{
  "rope_fraction": 1.0,
  "init_std_up": 0.0262,
  "init_std_down": 0.00534,
  "optimizer": "soap_variant",
  "weight_decay": 0.15,
  "lr_head": 0.0124,
  "decay_fraction": 1.0,
  "max_seq_len": 1024,
  "max_steps": 2883
}
Each number is 50 + 10 x the weight over its row's rms, rounded and kept within 0 to 99. Layers, rows and columns count from 0. The size before them is the row's rms in percent of the matrix's.

# layer 9 attention key, 448x448, rms 0.0731, rows 242-264, columns 0-63
068:45 44 49 61 58 56 45 47 49 26 52 35 52 31 66 57 49 54 36 45 50 61 70 44 45 52 46 50 44 41 40 49 51 42 33 43 47 54 44 46 52 33 54 44 60 68 55 45 44 45 62 32 41 60 49 38 44 44 31 55 37 42 52 51
069:32 45 58 66 63 46 51 35 63 40 67 28 55 42 64 55 55 51 38 52 33 47 53 42 56 64 62 57 49 40 47 60 49 46 48 65 49 42 40 59 50 42 48 60 62 61 63 47 49 38 60 46 51 39 40 30 53 36 42 60 45 50 52 54
070:58 51 52 49 38 49 52 38 53 59 33 50 44 60 58 64 36 38 62 43 42 53 46 56 59 54 41 46 48 58 42 39 47 46 63 63 53 47 61 54 54 51 49 37 47 33 47 55 64 56 52 59 56 56 67 63 49 47 41 45 54 70 38 58
070:58 39 48 51 44 44 44 51 65 50 60 53 51 37 43 44 56 53 29 46 36 47 52 47 61 45 60 47 47 67 39 68 33 52 34 47 58 55 56 49 48 59 56 58 27 66 55 46 42 57 58 43 44 38 44 66 69 64 53 73 57 67 49 48
072:47 61 36 59 57 58 59 53 47 47 48 56 43 44 53 33 56 36 71 61 39 64 48 65 25 63 34 44 53 44 72 38 62 55 62 53 51 47 48 52 49 42 30 48 49 37 57 62 39 56 48 45 43 64 45 51 41 57 55 37 34 42 51 57
070:41 52 48 60 32 57 47 56 51 57 39 62 58 26 43 45 54 60 40 54 69 46 51 37 38 39 66 40 57 38 61 35 44 40 55 45 62 65 60 59 59 44 60 52 45 47 53 36 42 53 44 62 45 53 54 47 49 47 51 41 65 54 62 59
077:57 50 26 50 52 32 56 23 42 41 55 48 67 51 42 64 36 42 61 47 43 48 69 30 47 45 57 65 53 37 23 59 58 56 46 41 34 41 59 53 48 59 47 44 53 49 64 69 44 55 40 36 68 44 38 58 50 43 47 43 51 45 54 51
083:47 62 56 38 41 55 36 44 44 61 62 36 64 58 66 51 78 58 67 46 69 58 52 32 50 77 45 44 37 62 46 56 51 43 57 39 23 44 31 50 34 52 66 47 52 58 52 62 56 53 63 38 58 50 53 50 54 54 45 74 38 60 51 40
092:41 50 48 26 64 57 43 47 50 54 70 47 61 45 46 41 56 43 51 48 29 42 40 37 43 63 56 43 36 58 31 61 46 64 55 41 51 51 38 73 56 49 44 56 51 65 47 51 43 39 64 40 43 48 44 46 48 47 48 47 45 49 49 40
078:53 40 50 45 33 59 42 42 60 61 38 41 75 48 65 48 40 51 35 54 48 51 58 44 57 33 55 64 60 68 63 43 59 60 41 37 56 73 69 47 43 57 51 48 50 55 38 29 56 47 71 54 32 53 41 39 57 56 37 46 41 46 58 47
097:48 58 51 40 48 46 55 55 54 44 51 64 62 56 46 48 38 45 57 60 64 41 30 55 47 42 40 47 52 51 63 48 59 44 55 57 72 38 41 52 52 45 47 50 44 31 41 51 55 50 25 56 51 54 45 49 47 43 60 56 46 54 42 59
101:39 73 41 50 51 52 51 58 67 56 65 63 70 65 59 49 50 43 73 54 41 59 57 49 54 61 73 36 64 49 43 47 58 59 59 65 48 58 58 49 56 44 58 50 58 64 58 42 45 38 74 46 68 60 51 54 53 54 49 44 51 54 39 52
094:38 35 57 62 58 72 47 49 46 44 33 62 31 41 67 38 51 56 46 49 27 56 60 37 46 55 51 49 53 44 46 61 48 40 55 60 38 56 44 65 56 39 54 31 49 24 53 41 50 41 51 55 64 55 64 58 37 35 53 52 54 38 47 49
102:56 42 59 34 65 48 57 48 58 52 59 52 48 45 36 42 45 53 49 44 30 61 47 59 65 44 58 56 60 44 63 64 53 47 63 44 46 49 45 47 44 52 46 58 44 53 56 31 49 54 58 37 64 42 35 65 59 54 68 59 53 66 56 40
049:45 58 55 26 37 52 39 35 40 42 47 42 37 58 50 64 38 59 27 45 65 57 59 44 62 29 60 63 50 47 46 53 46 44 46 61 31 38 36 43 61 49 59 34 41 49 35 42 49 56 43 50 50 36 52 55 51 46 40 50 52 42 43 37
046:36 48 53 37 43 48 51 66 47 43 54 60 34 41 46 61 61 49 45 56 53 44 42 52 53 55 47 58 69 29 56 46 41 42 65 63 36 40 45 48 59 51 65 49 65 52 49 46 45 62 51 44 62 35 52 40 43 50 50 36 33 37 49 44
051:64 61 45 51 36 49 61 48 41 73 53 68 57 52 44 51 46 46 68 53 39 55 52 43 51 35 23 46 62 38 48 54 68 62 52 53 69 48 43 46 40 37 49 57 42 50 60 66 69 60 65 64 55 53 62 68 53 47 57 41 44 44 59 41
058:34 42 38 66 48 34 52 47 57 46 51 31 40 41 53 50 48 65 25 62 59 50 41 73 57 48 53 68 53 63 43 50 42 39 59 56 60 61 30 56 52 49 56 43 67 38 37 43 58 52 68 62 53 48 56 46 41 63 58 57 59 45 49 56
054:57 38 64 28 67 53 38 68 43 55 47 64 47 55 46 56 51 42 31 48 46 47 52 50 54 60 43 67 38 51 46 39 55 39 53 53 49 57 63 53 42 35 48 65 61 66 49 37 30 46 50 37 72 58 32 49 58 59 56 53 52 50 36 68
083:52 54 51 43 55 59 48 49 44 72 42 45 39 76 44 42 41 47 41 39 31 49 50 31 54 52 35 28 48 46 58 48 64 52 60 62 46 62 50 53 53 46 49 47 39 73 70 50 36 50 57 42 43 54 48 38 62 57 57 64 38 46 60 41
071:51 50 44 53 44 40 51 51 50 52 61 32 64 45 43 51 34 57 47 62 51 43 65 60 58 49 30 46 59 47 51 48 45 76 48 51 44 46 50 48 41 51 52 62 40 33 43 24 75 61 69 58 63 49 46 54 39 46 49 37 54 46 44 68
066:52 46 38 71 55 35 56 50 48 50 63 26 65 52 49 38 40 65 43 45 46 54 65 60 44 31 34 51 54 47 61 57 44 83 42 53 48 52 59 44 57 55 50 60 52 38 49 35 54 58 51 67 60 42 58 39 37 50 45 46 50 48 35 59
116:44 20 49 55 53 40 53 48 38 50 38 33 51 32 49 50 45 44 61 60 29 40 77 58 71 46 53 50 68 70 50 49 40 56 49 46 48 51 58 49 29 53 48 47 60 45 39 42 52 56 72 41 60 30 47 54 56 54 53 59 61 58 38 47
# layer 9 attention query, 448x448, rms 0.0986, rows 243-264, columns 0-63
094:47 50 58 57 24 48 56 45 48 55 45 50 60 49 70 56 39 50 52 41 53 47 31 41 50 54 47 46 54 48 40 41 55 63 30 59 30 55 59 48 47 61 37 37 52 64 51 59 51 34 48 64 35 39 40 39 68 48 60 28 77 46 39 44
088:61 49 55 35 62 48 51 62 42 39 43 45 54 69 48 39 64 64 37 51 56 49 45 50 39 43 52 47 39 42 53 57 42 58 58 45 55 54 48 43 51 36 74 52 63 34 42 32 39 55 56 55 52 40 48 54 55 60 62 64 42 49 43 48
090:63 41 49 39 66 59 36 49 46 45 63 63 55 53 31 51 75 51 59 49 49 62 55 56 43 50 76 43 49 49 57 60 50 41 67 49 63 37 46 52 54 48 61 73 59 42 52 25 39 45 41 30 53 43 53 47 39 59 44 71 25 48 56 56
091:29 66 56 61 46 53 45 37 38 65 51 55 54 48 64 54 23 43 59 51 55 49 44 50 45 53 41 59 43 52 58 39 45 51 33 61 34 46 48 43 51 35 46 35 42 61 51 66 61 35 50 59 52 56 40 49 48 57 51 26 73 41 44 32
089:45 50 58 48 44 30 49 50 38 58 33 65 56 75 65 48 43 63 66 43 32 52 62 59 39 47 40 57 60 35 70 47 42 54 48 51 53 57 45 44 51 36 37 39 37 38 50 53 77 27 60 61 60 70 39 55 55 47 34 52 63 55 61 29
092:59 48 32 36 56 55 51 49 66 34 54 63 45 52 27 62 69 37 49 45 53 48 47 53 53 49 54 49 62 25 40 52 28 70 61 45 61 46 48 56 44 57 61 60 43 48 54 34 47 36 47 44 24 42 56 44 52 44 60 61 38 54 42 53
092:44 47 58 54 57 48 43 45 52 61 52 54 51 45 46 49 22 38 49 56 61 47 51 47 57 81 44 38 49 61 50 39 51 39 40 47 06 41 54 53 57 39 48 58 67 44 44 33 20 58 42 43 32 38 55 47 49 48 38 44 56 52 44 58
100:43 61 40 52 44 54 51 48 61 68 66 62 54 33 55 63 35 40 42 54 51 36 51 60 39 61 66 61 47 54 51 52 37 55 33 41 34 38 47 56 53 51 46 57 53 51 46 51 29 52 36 46 35 41 45 53 45 48 44 32 33 53 43 54
090:46 29 59 46 52 46 43 39 46 52 30 32 66 48 53 49 68 41 52 54 42 45 53 51 49 37 44 61 48 54 51 47 68 49 49 60 66 49 44 38 39 58 59 55 60 75 60 29 60 43 66 49 54 50 48 44 62 59 58 56 51 47 43 38
098:49 47 44 55 46 39 68 60 49 65 39 51 49 51 37 61 58 45 31 65 59 45 44 50 39 38 45 44 62 53 43 48 58 39 63 62 57 47 40 46 54 56 59 64 36 43 61 44 72 46 29 38 37 71 32 42 54 51 45 70 54 57 62 56
097:48 53 39 47 39 51 59 57 72 57 48 62 45 65 51 61 31 41 57 42 64 44 55 44 42 57 52 52 59 41 50 60 46 70 41 55 14 47 58 49 54 38 46 53 51 51 47 54 47 40 47 43 31 60 44 57 50 37 42 32 53 56 54 66
096:51 47 61 52 51 53 36 48 45 51 55 66 37 29 44 38 38 48 38 43 35 74 53 38 52 69 64 51 40 39 34 53 42 52 47 65 52 41 50 51 60 37 41 51 58 46 49 41 47 46 54 62 60 57 63 43 49 45 53 45 41 42 54 61
105:63 46 44 59 52 55 51 38 56 56 44 53 54 44 38 59 39 40 52 42 54 35 44 48 43 59 63 50 54 58 43 52 29 67 66 54 29 43 45 46 57 55 62 49 53 44 42 52 54 28 34 40 36 52 45 51 48 51 49 51 40 60 64 52
139:63 53 61 49 49 60 55 42 50 45 60 48 54 56 52 53 66 59 43 32 60 54 52 43 39 53 62 36 55 09 45 56 52 38 51 46 56 57 56 43 52 60 62 45 23 39 75 33 48 45 26 56 41 48 49 55 39 50 53 37 47 66 40 46
126:55 46 31 55 50 41 55 40 43 25 45 66 57 45 44 46 48 54 39 58 71 38 66 42 52 54 46 32 77 51 44 65 47 41 46 54 60 30 51 39 74 43 46 47 39 55 57 35 56 69 42 51 46 42 41 51 61 47 73 74 68 76 47 48
116:33 41 56 73 36 42 43 59 59 38 59 45 62 39 59 65 36 38 42 50 37 56 42 58 61 51 61 61 47 74 54 33 39 70 52 55 46 60 41 53 46 42 43 57 60 67 52 65 50 39 64 37 58 51 51 47 65 56 36 43 53 61 48 42
085:47 45 40 40 45 50 62 43 49 48 54 57 66 40 59 64 50 48 50 41 61 44 47 52 34 50 38 54 63 46 50 42 48 56 52 65 34 39 60 59 30 53 46 60 49 52 62 67 60 33 51 56 58 50 45 40 77 60 47 46 48 53 45 33
091:52 45 35 61 44 45 58 47 52 53 48 36 60 22 46 44 20 63 50 60 50 53 50 61 57 49 57 49 69 54 41 53 41 64 47 68 65 68 54 47 81 38 55 35 47 41 41 42 77 55 62 53 25 50 45 25 56 29 53 47 59 46 48 62
083:54 55 44 49 38 35 51 60 43 47 54 53 31 56 45 45 45 66 51 47 54 44 40 51 58 42 25 70 43 47 52 61 30 48 43 43 53 62 40 36 29 35 44 48 62 40 52 60 44 44 48 54 51 66 42 58 41 49 52 67 56 35 44 52
095:60 58 42 40 46 37 59 57 45 33 46 63 60 45 43 43 46 57 40 29 57 65 58 54 64 42 65 60 64 31 54 48 35 57 62 56 58 74 60 47 57 46 70 46 52 45 53 40 62 41 46 42 33 62 56 54 53 46 44 52 60 54 53 44
096:46 51 36 44 34 42 55 47 47 43 51 52 64 40 46 39 40 51 53 41 47 68 42 64 48 38 52 69 58 47 59 50 34 61 60 52 61 68 52 50 59 55 57 46 50 44 53 59 72 35 61 56 30 65 40 49 48 43 39 40 51 40 38 42
096:36 64 40 47 41 48 34 59 47 65 52 51 53 47 61 53 49 49 60 49 49 68 33 60 55 49 66 55 72 42 58 62 57 58 53 62 41 50 48 52 80 52 63 48 37 50 52 46 75 48 49 56 45 62 49 52 45 32 34 39 58 68 55 42
# layer 9 attention value, 448x448, rms 0.11, rows 224-255, columns 0-63
107:40 57 55 54 41 49 44 18 61 59 48 36 42 40 54 50 35 54 43 52 41 34 54 59 45 46 51 56 45 45 44 49 56 38 36 52 34 55 39 46 55 77 52 57 57 41 62 54 65 35 50 39 48 56 64 34 42 47 33 40 33 43 52 59
100:42 42 56 32 22 23 45 41 48 56 58 60 49 44 46 42 55 49 38 48 43 41 54 41 64 58 60 26 65 57 52 45 55 60 39 59 52 40 63 36 42 68 35 45 55 35 42 57 47 55 61 40 45 70 64 54 37 39 30 23 48 35 54 45
110:44 63 59 61 51 55 50 45 48 55 60 57 49 60 49 58 57 47 54 49 68 50 57 49 53 55 65 24 49 41 72 51 59 60 49 63 49 38 39 52 46 37 60 63 69 38 57 52 46 38 65 48 42 57 43 47 58 43 45 55 46 48 53 54
092:46 49 47 69 79 56 46 51 45 57 51 54 26 71 56 46 54 61 62 62 46 41 62 40 55 54 38 44 48 35 55 48 44 57 56 49 51 43 24 42 56 37 56 32 55 55 42 58 48 40 61 36 52 55 36 60 56 53 56 39 58 46 55 51
099:45 49 57 57 61 56 55 44 48 63 42 43 38 49 43 52 36 56 36 70 57 58 63 55 61 40 54 59 44 49 44 37 58 50 48 42 47 51 26 47 43 55 49 58 56 52 43 48 37 60 36 47 41 62 42 54 32 37 43 42 34 45 49 55
105:49 46 74 40 50 62 38 40 43 55 42 33 54 40 47 48 62 41 51 49 43 44 57 36 48 32 56 71 40 45 44 28 58 49 30 61 53 35 43 45 53 59 55 55 47 52 53 51 44 47 49 55 45 63 64 46 58 56 51 59 48 58 62 42
094:41 62 27 42 58 50 51 53 52 38 42 71 41 66 46 58 54 56 58 53 31 42 33 53 47 53 50 47 57 47 43 45 50 66 64 52 46 41 45 43 42 49 43 64 49 55 31 52 61 38 35 53 37 49 62 63 54 65 44 44 55 63 47 49
099:58 46 53 58 37 52 44 59 42 60 56 25 49 49 48 42 57 42 48 57 47 65 68 53 43 63 59 49 45 54 50 60 53 59 44 59 55 46 57 51 31 52 53 53 50 43 48 46 51 68 44 52 51 47 59 61 52 49 36 57 45 46 47 59
121:51 47 37 42 50 45 52 54 53 33 54 67 63 46 54 63 51 54 39 49 56 44 45 66 38 57 47 42 62 42 56 57 62 45 46 52 38 53 60 40 50 52 55 31 38 35 41 64 45 40 55 47 53 49 45 41 55 38 62 59 56 61 51 51
110:65 62 57 55 43 38 53 51 50 58 52 53 50 42 35 59 37 43 32 39 52 61 54 39 60 38 58 43 51 47 59 43 29 50 53 50 68 53 42 50 52 54 50 57 70 66 52 42 42 62 50 53 67 35 40 57 52 52 29 39 24 44 50 47
112:48 58 58 37 50 49 55 55 38 54 64 52 32 48 43 53 42 70 45 58 64 59 51 48 43 33 52 57 51 47 59 42 55 32 34 54 52 66 48 38 44 50 32 43 47 45 56 37 44 33 33 35 66 55 46 42 53 52 37 43 36 60 55 52
108:54 43 36 59 42 39 46 50 66 53 61 62 69 50 57 49 56 31 63 37 52 33 53 68 28 51 49 42 44 68 57 47 59 51 58 51 64 35 45 62 56 50 60 35 39 39 54 57 43 33 57 67 53 54 66 42 56 40 58 49 57 70 43 51
101:43 48 37 54 77 47 66 45 51 55 63 53 53 47 60 72 24 42 34 59 45 40 32 60 39 51 46 42 45 43 38 42 45 53 36 62 46 62 47 55 58 44 41 44 49 40 47 51 45 47 21 43 47 56 59 54 43 57 53 55 46 44 59 53
106:37 47 49 47 31 58 37 58 41 56 56 30 36 43 20 51 56 42 62 66 63 55 58 28 37 52 42 44 60 57 54 56 47 62 52 49 66 66 43 60 48 53 47 64 70 33 55 44 46 40 43 38 45 44 61 47 30 60 50 47 41 45 60 49
105:45 40 38 60 53 64 60 55 46 47 49 38 52 45 56 53 58 52 38 50 56 45 53 59 33 63 69 28 64 62 65 48 66 37 59 62 42 49 42 41 45 48 58 49 71 57 71 42 28 55 66 36 55 43 49 57 49 58 42 47 32 44 55 57
105:54 43 63 48 50 62 64 51 49 55 63 48 54 46 50 50 46 62 44 52 65 47 50 35 51 47 64 53 70 45 61 56 61 60 60 51 61 65 42 46 54 49 40 62 49 65 48 62 43 62 56 35 53 57 39 40 43 48 40 58 44 41 65 47
118:57 56 55 54 50 55 44 53 52 59 43 55 44 54 27 67 52 48 53 43 66 47 39 40 44 39 49 39 59 35 54 58 36 57 46 42 54 56 32 47 46 59 46 48 68 47 61 48 57 32 46 53 61 42 57 47 37 67 54 42 42 41 42 45
115:74 41 72 46 55 48 59 57 51 65 54 31 31 42 35 47 24 41 44 55 55 57 42 29 47 41 63 51 47 36 56 70 34 51 40 50 62 41 44 47 48 44 42 64 62 47 45 29 62 64 24 41 59 48 47 58 37 47 52 44 50 39 53 35
100:41 29 64 56 45 31 58 61 46 61 58 35 54 39 62 43 70 47 38 56 58 54 56 44 54 58 49 49 65 27 61 46 43 56 55 38 44 60 48 64 43 49 53 60 41 52 38 58 62 52 45 47 35 50 50 53 40 54 66 45 55 29 59 52
106:72 38 50 45 51 42 49 44 62 72 68 47 39 43 57 59 40 41 50 46 51 52 47 55 56 62 34 57 43 66 36 41 58 55 38 46 67 57 46 66 55 44 57 49 55 42 57 58 31 50 34 37 40 52 37 46 37 53 47 30 23 36 61 48
097:67 48 65 42 46 58 45 57 68 50 48 52 64 48 61 41 46 57 58 44 34 52 49 47 61 44 48 45 43 61 53 78 71 55 50 38 65 38 59 41 38 47 43 48 63 35 61 61 55 37 48 62 31 60 51 62 46 53 51 50 51 39 54 48
099:71 42 51 45 60 63 68 34 53 56 53 53 45 52 62 44 47 36 58 66 59 27 39 52 46 43 46 40 47 46 54 59 55 40 32 39 63 51 36 62 58 40 58 65 46 56 50 46 65 55 38 36 38 50 42 40 55 43 59 50 54 55 53 57
094:51 47 59 33 31 33 40 51 49 45 58 56 48 38 36 44 68 46 57 51 27 79 55 26 60 52 39 46 55 52 45 61 53 53 49 65 36 51 55 42 29 56 51 40 41 40 44 46 65 48 61 51 71 50 51 75 48 54 45 40 50 58 52 45
104:44 49 30 56 60 51 38 55 54 63 49 63 38 57 47 68 35 56 49 50 82 59 46 35 53 27 40 44 50 60 56 56 34 47 37 38 53 57 38 71 26 60 55 53 40 56 36 47 40 35 62 28 57 41 51 51 55 53 63 40 56 52 37 55
108:50 44 60 37 40 70 55 47 40 56 69 57 59 57 44 50 53 64 44 58 72 52 60 52 51 35 43 51 46 55 63 52 52 60 54 23 56 56 43 68 56 60 43 56 58 47 55 57 48 38 51 44 51 58 41 42 56 69 50 34 48 38 53 54
107:45 44 55 50 55 57 40 65 44 48 53 53 70 34 56 53 65 51 57 43 54 66 61 62 60 50 45 50 49 63 58 36 51 39 43 45 61 49 53 54 54 51 52 49 46 56 49 49 48 51 47 49 44 41 57 46 44 51 64 63 48 66 55 48
114:47 39 51 40 52 41 56 46 51 36 54 51 74 47 46 60 57 50 57 61 46 46 37 55 39 42 39 57 52 52 42 53 54 49 47 62 45 40 62 31 53 46 47 37 39 51 46 55 48 50 50 52 60 46 56 53 49 34 58 62 58 46 39 56
103:43 68 35 25 50 56 45 36 44 53 41 53 63 37 34 59 34 49 42 51 38 47 52 54 51 55 66 69 53 61 49 53 50 47 59 54 54 59 57 58 52 52 48 61 35 47 50 42 33 66 39 42 44 37 65 50 61 33 50 45 41 66 49 54
105:81 35 44 44 63 58 45 59 46 52 56 62 41 42 58 48 28 48 34 34 45 64 44 81 52 42 42 57 42 50 64 56 59 52 36 55 67 34 40 50 56 30 54 66 67 42 59 45 48 40 31 46 46 60 33 50 67 46 66 48 72 65 48 45
106:49 67 51 52 63 37 32 40 35 67 39 39 41 51 44 53 52 52 52 53 65 59 48 46 63 28 58 46 51 55 51 52 48 39 50 36 51 59 28 64 47 61 48 50 44 33 51 50 48 53 56 47 52 48 66 51 45 41 57 46 46 36 57 31
109:54 49 52 54 57 45 35 51 52 38 52 47 46 50 55 35 54 50 57 56 46 56 55 47 65 49 31 43 32 47 48 54 56 39 48 56 40 50 57 55 28 31 59 52 57 67 45 45 43 51 54 41 53 56 63 53 38 50 48 46 60 55 45 44
109:49 51 51 64 53 47 41 44 66 39 36 50 67 56 78 47 50 45 52 36 44 54 64 53 61 45 49 50 31 41 45 39 40 34 49 57 47 55 58 53 55 51 48 35 43 65 50 52 32 52 63 57 67 53 62 49 53 45 61 60 63 62 50 37
# layer 9 attention output (transposed), 448x448, rms 0.0979, rows 224-255, columns 0-63
101:34 55 50 46 60 40 59 48 58 41 38 61 59 67 58 64 64 53 43 54 43 55 40 32 45 49 43 35 68 44 44 48 52 49 47 44 44 53 59 50 53 32 41 43 57 49 66 62 55 40 49 49 38 49 66 38 63 47 60 70 58 37 66 27
098:45 66 50 66 44 67 63 35 56 62 53 69 43 58 44 52 42 44 64 51 46 59 49 47 41 45 68 48 27 46 58 51 37 63 41 52 45 33 48 51 47 54 61 29 52 48 48 37 51 32 36 44 43 49 36 50 50 41 46 32 36 43 32 50
109:63 33 49 51 37 57 49 41 47 39 55 61 36 54 45 46 49 37 71 54 57 54 37 38 50 43 26 53 48 53 35 60 35 50 59 64 52 53 39 29 64 47 34 41 44 27 46 54 48 47 56 31 39 66 39 35 44 47 54 68 52 46 51 50
094:56 44 42 45 36 60 52 61 42 35 42 49 40 49 51 50 41 54 49 65 44 48 40 50 47 35 57 49 34 60 58 55 46 66 35 65 58 52 60 44 36 53 49 50 48 52 59 34 41 58 41 49 48 50 50 45 51 39 51 54 48 46 57 45
100:48 49 47 52 50 59 50 57 48 48 53 49 38 73 56 36 49 56 51 47 45 42 32 53 39 58 43 64 48 52 49 48 63 59 43 45 50 50 27 60 63 53 48 52 52 62 55 59 52 43 55 44 43 56 48 51 42 68 41 56 56 28 64 59
102:44 52 46 49 62 40 49 67 42 56 48 57 50 49 53 38 25 40 38 45 35 58 49 30 49 55 55 50 42 50 38 58 48 41 54 43 62 56 51 71 54 61 51 40 54 47 57 52 35 56 47 39 52 52 54 72 37 55 54 31 52 52 58 57
103:59 41 58 41 48 54 62 38 44 47 56 59 47 31 41 48 49 40 47 52 49 49 55 57 56 43 51 46 31 38 58 59 32 62 47 33 70 50 48 49 55 64 55 35 43 51 33 40 60 30 70 39 47 52 61 52 49 38 46 40 47 50 48 40
095:41 42 43 60 53 45 55 68 54 56 45 53 62 45 64 46 63 54 40 41 51 50 29 42 66 38 34 45 34 42 51 41 56 57 52 60 41 37 52 45 50 42 59 74 42 60 61 69 52 36 44 54 54 53 41 41 37 46 48 43 42 54 48 39
112:56 49 34 51 36 41 42 48 51 40 51 50 57 58 39 51 61 67 62 48 48 60 52 56 49 40 48 48 41 53 52 49 47 55 35 54 59 48 52 71 50 41 37 36 55 51 58 57 38 61 63 33 59 55 59 54 35 39 56 46 43 41 38 44
107:63 45 53 52 47 54 70 59 59 48 50 51 58 55 38 43 70 40 57 46 50 40 31 53 55 59 68 47 68 37 61 53 40 53 40 62 54 28 31 36 61 48 63 55 39 24 50 48 66 57 60 62 47 45 73 53 49 49 41 63 61 47 50 67
107:53 59 38 42 52 35 35 38 42 58 56 75 62 65 37 39 40 51 55 49 35 28 36 41 40 57 38 58 58 56 41 63 45 38 56 57 54 73 53 56 34 37 46 54 39 29 27 69 52 42 47 40 37 52 41 51 53 62 67 56 49 53 44 34
103:58 46 51 46 58 49 53 40 48 58 50 57 20 62 46 55 46 50 68 48 42 47 58 26 63 45 46 51 27 24 50 69 56 23 42 43 48 30 51 57 44 54 66 36 50 60 69 54 61 60 47 34 55 65 49 57 48 53 54 28 57 62 52 71
096:50 49 43 34 64 52 59 54 55 33 58 58 37 69 65 39 52 55 66 38 54 60 47 61 47 67 42 74 31 45 62 60 34 70 36 62 46 55 53 29 43 60 60 60 46 76 50 49 58 54 64 72 67 69 57 45 46 63 44 55 57 53 41 46
103:38 56 59 49 52 56 55 42 29 55 47 55 49 62 65 53 52 51 71 41 54 60 70 54 47 51 43 54 48 50 63 44 51 25 50 61 69 41 37 33 53 58 54 47 58 25 58 47 59 42 54 62 37 44 38 52 59 65 39 39 62 41 42 45
102:33 45 67 33 62 46 57 57 59 53 53 62 68 43 52 34 34 59 67 50 52 45 43 49 50 55 52 56 50 67 54 37 43 69 51 63 43 41 37 43 55 43 39 66 56 43 61 34 58 53 51 60 77 61 54 58 60 54 44 53 57 42 59 47
101:53 49 56 49 47 50 52 51 54 53 54 42 45 46 57 63 34 58 62 42 53 35 28 49 45 58 55 35 41 51 28 45 48 61 49 40 36 35 63 49 58 62 47 45 74 50 39 55 52 45 32 48 40 43 56 41 43 53 53 53 53 30 49 49
107:44 62 68 57 50 50 57 52 51 37 53 49 31 39 31 50 54 44 48 57 42 57 46 62 35 50 39 55 50 51 45 50 54 50 47 53 47 51 56 35 53 51 47 40 47 56 42 37 61 46 48 45 25 56 54 45 58 67 39 70 59 44 55 58
114:50 70 47 40 49 47 58 49 64 62 49 54 48 43 45 36 35 57 45 64 41 54 42 59 28 66 44 28 58 51 61 51 45 40 57 63 30 40 52 38 35 60 58 43 38 54 40 56 55 52 43 58 41 51 48 46 51 49 46 55 38 54 38 53
101:33 39 38 44 57 70 45 61 49 67 60 50 39 32 54 37 47 59 45 50 40 58 37 40 49 52 52 53 45 58 46 52 52 39 41 57 46 51 51 34 48 33 43 48 61 59 50 69 43 51 53 55 46 67 42 49 36 36 58 50 41 53 26 47
107:75 54 55 41 48 71 50 48 52 54 50 37 56 57 60 49 43 44 51 44 42 46 57 52 44 48 54 47 46 41 37 41 41 49 57 52 45 42 36 48 40 52 52 51 52 56 70 32 64 60 42 50 52 55 57 52 59 56 65 31 68 62 31 44
102:52 72 42 53 59 42 57 62 38 39 39 43 30 38 41 53 52 43 41 72 55 42 68 35 48 43 53 62 53 52 37 52 33 46 57 47 57 51 29 66 54 51 56 61 58 57 50 53 40 37 43 80 49 69 40 45 63 52 56 53 56 57 48 49
100:51 60 56 50 60 35 62 42 41 56 51 34 26 38 42 65 43 57 52 42 55 43 62 53 57 55 49 58 52 42 45 43 44 54 71 48 48 55 50 23 28 48 44 66 64 36 40 49 52 52 29 40 49 54 56 50 54 57 56 60 55 53 52 52
096:48 40 49 66 47 65 51 64 46 51 61 60 41 52 50 35 64 54 56 54 51 38 49 62 60 37 47 44 42 55 43 64 68 30 22 58 60 45 40 49 48 54 47 39 68 46 65 48 55 54 46 66 43 49 71 47 51 69 49 49 43 44 64 48
102:48 77 62 56 50 43 43 72 67 48 60 54 57 48 46 61 54 52 46 26 44 52 39 50 37 50 46 41 58 50 42 41 47 46 47 52 57 55 40 46 48 29 65 46 61 55 49 32 60 24 47 36 66 67 52 40 67 44 48 42 53 53 57 60
107:60 43 52 73 55 71 39 64 50 59 35 42 52 51 63 67 57 47 59 44 61 47 61 47 61 44 57 35 50 45 37 54 66 45 40 38 46 42 53 47 59 47 50 59 58 32 43 34 46 48 48 40 48 38 43 52 47 52 47 60 46 64 47 43
104:59 56 48 65 69 49 38 52 36 50 48 32 52 74 57 41 46 36 69 53 56 51 60 55 59 46 59 49 63 45 48 50 49 46 55 49 49 41 50 65 56 30 60 25 68 54 67 46 33 42 50 56 46 47 51 51 53 52 45 48 53 44 46 55
111:33 56 48 61 48 52 60 48 47 48 42 46 54 51 60 31 52 56 35 56 54 51 49 53 47 61 47 62 47 47 64 53 57 67 56 37 65 55 56 43 50 41 60 46 49 44 40 48 48 53 45 50 65 42 54 53 52 36 58 10 41 33 58 48
101:58 59 38 56 49 59 51 66 38 56 60 59 45 57 37 61 58 46 38 41 51 40 39 33 53 31 54 51 34 36 42 69 38 53 33 45 42 56 42 57 34 20 42 53 51 54 41 58 51 48 43 45 66 55 50 53 55 63 50 59 42 44 56 43
103:56 46 32 46 51 44 57 61 66 41 55 27 49 31 28 39 45 44 54 66 60 44 67 43 53 54 34 49 45 62 47 46 49 56 50 48 37 53 47 51 60 50 44 48 40 43 55 29 35 42 39 53 41 58 35 40 33 49 55 62 41 46 54 36
103:62 50 50 43 51 47 45 36 47 54 38 44 63 45 45 36 44 68 51 37 48 55 40 46 23 39 54 38 58 45 35 41 40 64 62 46 51 26 58 32 57 48 51 31 70 48 44 46 61 44 42 52 40 56 40 41 53 56 46 32 66 46 44 54
105:62 34 49 53 64 46 37 45 57 41 46 46 49 51 36 56 37 54 54 36 59 62 32 56 61 58 52 35 60 38 79 48 60 64 51 39 74 66 56 54 46 56 42 49 60 21 60 42 52 46 49 51 54 44 57 53 48 52 45 41 65 51 60 59
103:72 57 50 44 60 56 41 53 66 61 45 47 54 65 65 63 33 43 45 61 63 46 50 34 60 63 42 58 62 53 39 48 43 69 49 37 67 46 41 58 61 57 46 40 51 47 44 39 45 50 61 45 46 53 35 50 36 77 37 54 25 41 29 63